python train.py --num_attention_heads=4 --positions="learned" --max_grad_norm=0.5 --max_seq_len=256 --dataset="wikipedia_en"
Each number is 128 + 24 x the weight over its row's rms, rounded and kept within 0 to 255. Layers, rows and columns count from 0. Numbers have three digits each. The size before them is the row's rms in percent of the matrix's.

# layer 3 MLP down, 128x512, rms 0.0784, rows 112-127, columns 0-255
099:114110152152118158135116141129146120109105090113106166111112164138112129120120101163178123131150166118135147137123136116143150106167097161091141148154142150114103141077109126139123155102085146068146112157139159152104134137136112104126149115123164119142100162118157194107164109149132095119157107142148127130078108149119170133109117141134112113130139100160136126129163126135141109137146145142153159114109126132122090133135106092113152134099114087136151166109096085116099116139182107138133127104147097148087136130126129135126105156205151145151139109132099131137164087157132116106062124138155147102101138067116209091139151111120127108123100170104130098122134144089051125158111126110149125123163106090120110126087134133114124116116162120094146141129124128138108165154128143
098:105115130125135154129146151158127116124141106213106113145122184095132107133115122099118138127139111103134138139093100108116107153102144145126146147102114190139128125110135149121114134080135144106106131117119143135152176156153087095114144137080151107123118138106130138140162142135103141170179118137102128082098170091142081114113146132116117161145107130163131148120169144158098141121109086147104181136123161113165137107099095161126139124113127107178098135121152133135125122115141108124177163158135150096135127144134157119148128090058168143130099094159093127136140158114151146101128130125124155125187115116149153136052138127069109145146111104122158137133131149112112151093114105114155127154155122133133133152081157086125133113118154151125131094110127132154171143142139116
104:099159156110123090167176115137119119127132142146094111102133145105120106133129145169113119084132148134156091155131131117153132155128114111109096159109131133120162159080129147136110104137152113109109109097128132186143073144128110139105150088146145106080138128113133144136117157164134083111079132150132093097073172127128154138115132115104131183125073057148110095133141107141163119109141139140120117113128121154113140166127122117137115118134114106118080139133166157176128094128130087123109126119098107091136150112139101097146107108079107074130093122126147114133138165116105112098106132157131127124143114155100109116082081057120155149136089129142130057105129145158150132100099142111161094153068087172144100135112118123113136133119110119103124118137149147153104145106133119
100:157132147149100059143135072137118129104136125106098146148140121126083120103105122144147136150118139111177143163115138066136130166153102104123160136071104100165154131126129119150132153118146158112122132110144124078134103127101151067134157119124152122127117151180108135160121149157123136175138124140133117137118093137135168150111122131109159123124168137115151152138116111135123089105150113125080108140138109074166132162142170154130151137192141148124144101103172113128124102145109147085161107146180108144109136117136139114117089138119147119147125134126154136133089183144113098124131130137176141131117105085139125132142081100133160101142118111143118101141090126161113147128104151151146105164100122135101133163113115164118114117099137108123116113134110136207116130146152116
106:092099143142139117123191108112130127117097138071144156130104087156129142152110130116119117136134125141108133131135103165124124169122114145118121138086128122113131177127110117127137187118136126128122114128146123114113105139099132144089142145096097151173123144143117113095110078110141085111115116143132172189127143134118145105151101096100121137117129177138133128113143113145123125152120134157108170177117090084169109141145078137114122122112138176125105109148148111137126107092117131141105161169118111129116137152126121165138120113134126127130139120087113136219134162082117143099131139151155123109137090137139084113141092101139192123114097171143135128108173096138144113144119065157113127126123099129142121084097106126157122124143125131102123109133109153096100114133142102
101:113159152134152112104110108154098164146112154139123140121106135146124118100151153149155094152098145129146112113103120158109081144110141152099107097125124147147144122073138132059151159173117168136155139137154103132130136108134143128142121143079097121121137107159125130106111145152101127159069126155124146186124136146100146149123127124113139076142120129147138147141093172102133089141157134139086186190144136129125142155100077124125168144144113131151154137099141117144167150091141130106161079130114133111131154129113117153145103138195127094125085153159174129102100154127132147133101110137141108143109136118098135104158121133115107112143116110124142115141157124113159108092161168134131119119197128120123119126108203133139126151162120128161099137130127169134110118128107115
099:130134120104149068161150082137161121126133131100090142110132104126136137106133115184159136140131109151146152144151069128116089127134118126139117140177121147119076112151142113141153115105061122074104151126149119141116154104155116128138123093108143133128148116112104087129175130136111060111150124127132160138138119142124159142140137090121111153140079213171119140212127114135123174138085143149149164102165122128175136144106137113100123114159120177111111119130137129152119101094150149176093123160117125146145117148127117151160135122072118124116147099125089154236149150116133168150141165127133127141157131175111061128175109135120147126138138132112148179149160161139141131117116139148123156117141108124105155127126111115112128146113080123104153122111114147131143134084151123
093:133135110132130122115038159137140123125142145078142121160149100138118110125123154160122172149161138120102087120137131077135135130160145133120106150117107091093121142106164155113176137130081133129142144134150125109154112140133089142134097163108125142158120109079165104156125124149144122137104118123128124114088092128144177108164134111144110118058119135135116146122124126168103081140129111148098140096134123131131153099093122130112146109133154131131105168100063115123097101141110110111106088125120153096135118088153126171127167154194116139110099165109183145193116124123134134128151153143121130114107134096121127110151122129146111150120108170136106169161160132124131144171124139123142141123112120095134118128169145129142121112128108153161144119139083134162121119116064183
104:096090140169196096133147112144140149119112153139085154111102143114111121125081118105090159110138143171143164145144166176121142126125106140133145129116098080110127122145111124138158133167186092145159150164117149149126128130125141110165159153130098097131128122131146133075119142096135145116070124138128137156084116194142104059131134152109162099103108130134132131082110105126120123143117165119107179115089148184143155131121101117143127164131127150208144163134089133121113158137131143137153106116148150138164115111096155093127115098153148082109111125116151147122130101083114129112117133123155110125139149145129115119094110175117140100137121131141163130109098126116109166144109172147145123115164137157109106119144116118098148124141129163105149106151144129109117145133150109
092:121131111143184138103117115140138090154137128129131126113124150151133142137115103083101122097147148134113144128138117103153139138108143152093148104164136148151134138104143146131134122157154144144128130117108111141094149109129153139116103106059156161100113157110155123132116089102173100142169132181105149111143193123142149109128143144122145133134110201062124087102148118122099117139135112132143177131191100129130087131155121098111087195158168109134154134131122122159139116099109122119126119153115133132105158108174152171123114124176137120144087139140130094095101102140133149128149112127118117107123174087136212150101090070108105121123163138130121057104156094139110150098178150115126166123131152171151160108157133184115110106107112125097124136127127123061170091136138149
101:165113141146126116144147151093106137159115142129164116156114117106127157118095155143137097121155140138124166129128084125131123099100143139114140126123159130145084136051145103115129167150130108125108142062133103136128139110125115132096137121143097153131115128137125137111135130166115149070175137106155102162140128129132149116153138147104132081116156115088130136117148176135128174135138081126136100172093112119083131121115120125107186130109143124117150111129105114093102162152134138119129107139096149117097147114151126154191164126149173094131116136120172132140115152144120135102132090161137140117132145093115111131108118137135110119111127110145104120113116120136135132107118146150129132102139136147150125089126140110119106112156109115097092126144167172080169100105099097
104:107127110134150120101142115148125191105091116072067129144151155124126110106123113118083125131155139108102104129120146135110109129068120078100144116134151101087117139150120159158135131178145091127140099115125131155141141125176101100100149123093081121174126127127085112129141081127110141096158120127127131176108110111107073099168152117106170179122095199118137127128144088156106118129143127117173125137135149132117125138172119132122139121143115131146174136167131161153187190142110136104119140112079138145159182103129135149155104099083095135124144151121134153165097127135137130136141131112135103141118139140107145095165107154122121092122145100130151168119106140122120142105141134136137134148130101110101148153099105154118102153086147158152110123116143089133129087124167112
112:178134137153103147143160206121127123152165148143145133164146168089130140126133169096135110108114105103139107156143164126153137102096106135118167094156103126122123100100113102112093152135125160141143157117105146157142115116128129149110098120157167153109100100141132139159178124111137165153144141113120159069127129134107170160150121169103097095147131181061131096135092130134164123150084133131099077136122123126124098090109143110117097119089115103111124132121139143095153147114136131124161148120110106117123122105142131128129104108156124121149147132131118140109137083143131136114100115107057123132130093132152182142146141128133156130119110117143108132165147129109122122093103093135153129083132115144169132126172179103136136152173120071190125139086136120113143166112085150
097:157150137175137142140119100149113142126141130131137155135091156098117117108112149101157128127140134123103121125148163135132127147118130041118146058090128119156141153110151135137119124124088107106115176114123134150148090120136188147141052108136153137153117087144081128151120120082138160104087150122160124131125086117131136111139116135125115115134125083121123099087170098108163060153117132161131141144133104146130104129119139106116144154115110090115124102141122128089114178156135122172175125168124164117090133103131127114142138116078121125124173123097197115110132162089122089126177072143135186076125131125131156162115142099140119131142120146144107166109147099098145121102104098129113122128127149143120138113115149174151132101085142134160126139118151162067089154138115102
101:171111114144116142084088192133103196125142150196168122097138129132115122128141146145129112127136136172123151130124132112136151100178135099132169110124157167129144089180155131131116107145175131095125158141113090140116113128082091114138104144097179090167114114129149126116163168130100170173130119138144125117127116127137146123132153110141141148147118066126126071078126125105123105145136171131123156127124166139141135079133147138114140144135121087136137125132078143050113122138138152142143084123095132089149119127110108123104182150131163083122169150151159130112103113137102143175170150124126142133107121147144168100179084164112124072130148126098075117099129102114121115105073156117137130065134121120127161139141123142145153082135105138110112134090122133126123119133141131
098:119129141192109156138097092156138134134115143107082133112100125175119131136129115079142132099121150106151153114111158116150149114103139080146144156130098133162129098116124161133119106157161095127139137130174124102130123134129101137129155109134138178144124122173095136161162106156136090123082125109152107145164135152109120110125128133139152167164096125133116142116109143135123105125140158130131107100132177091144133109104084115112103137087127120124121107121138140135113159094106174134121109109119146142118130112127147136154151111086118089159171096132133125087122114143114150084129132153148144139123145063119215141139096141131162094130131134132117112100062119131118165163196126133150126144109107118125116078180148116147130173122137139103124091125085153090130124121141097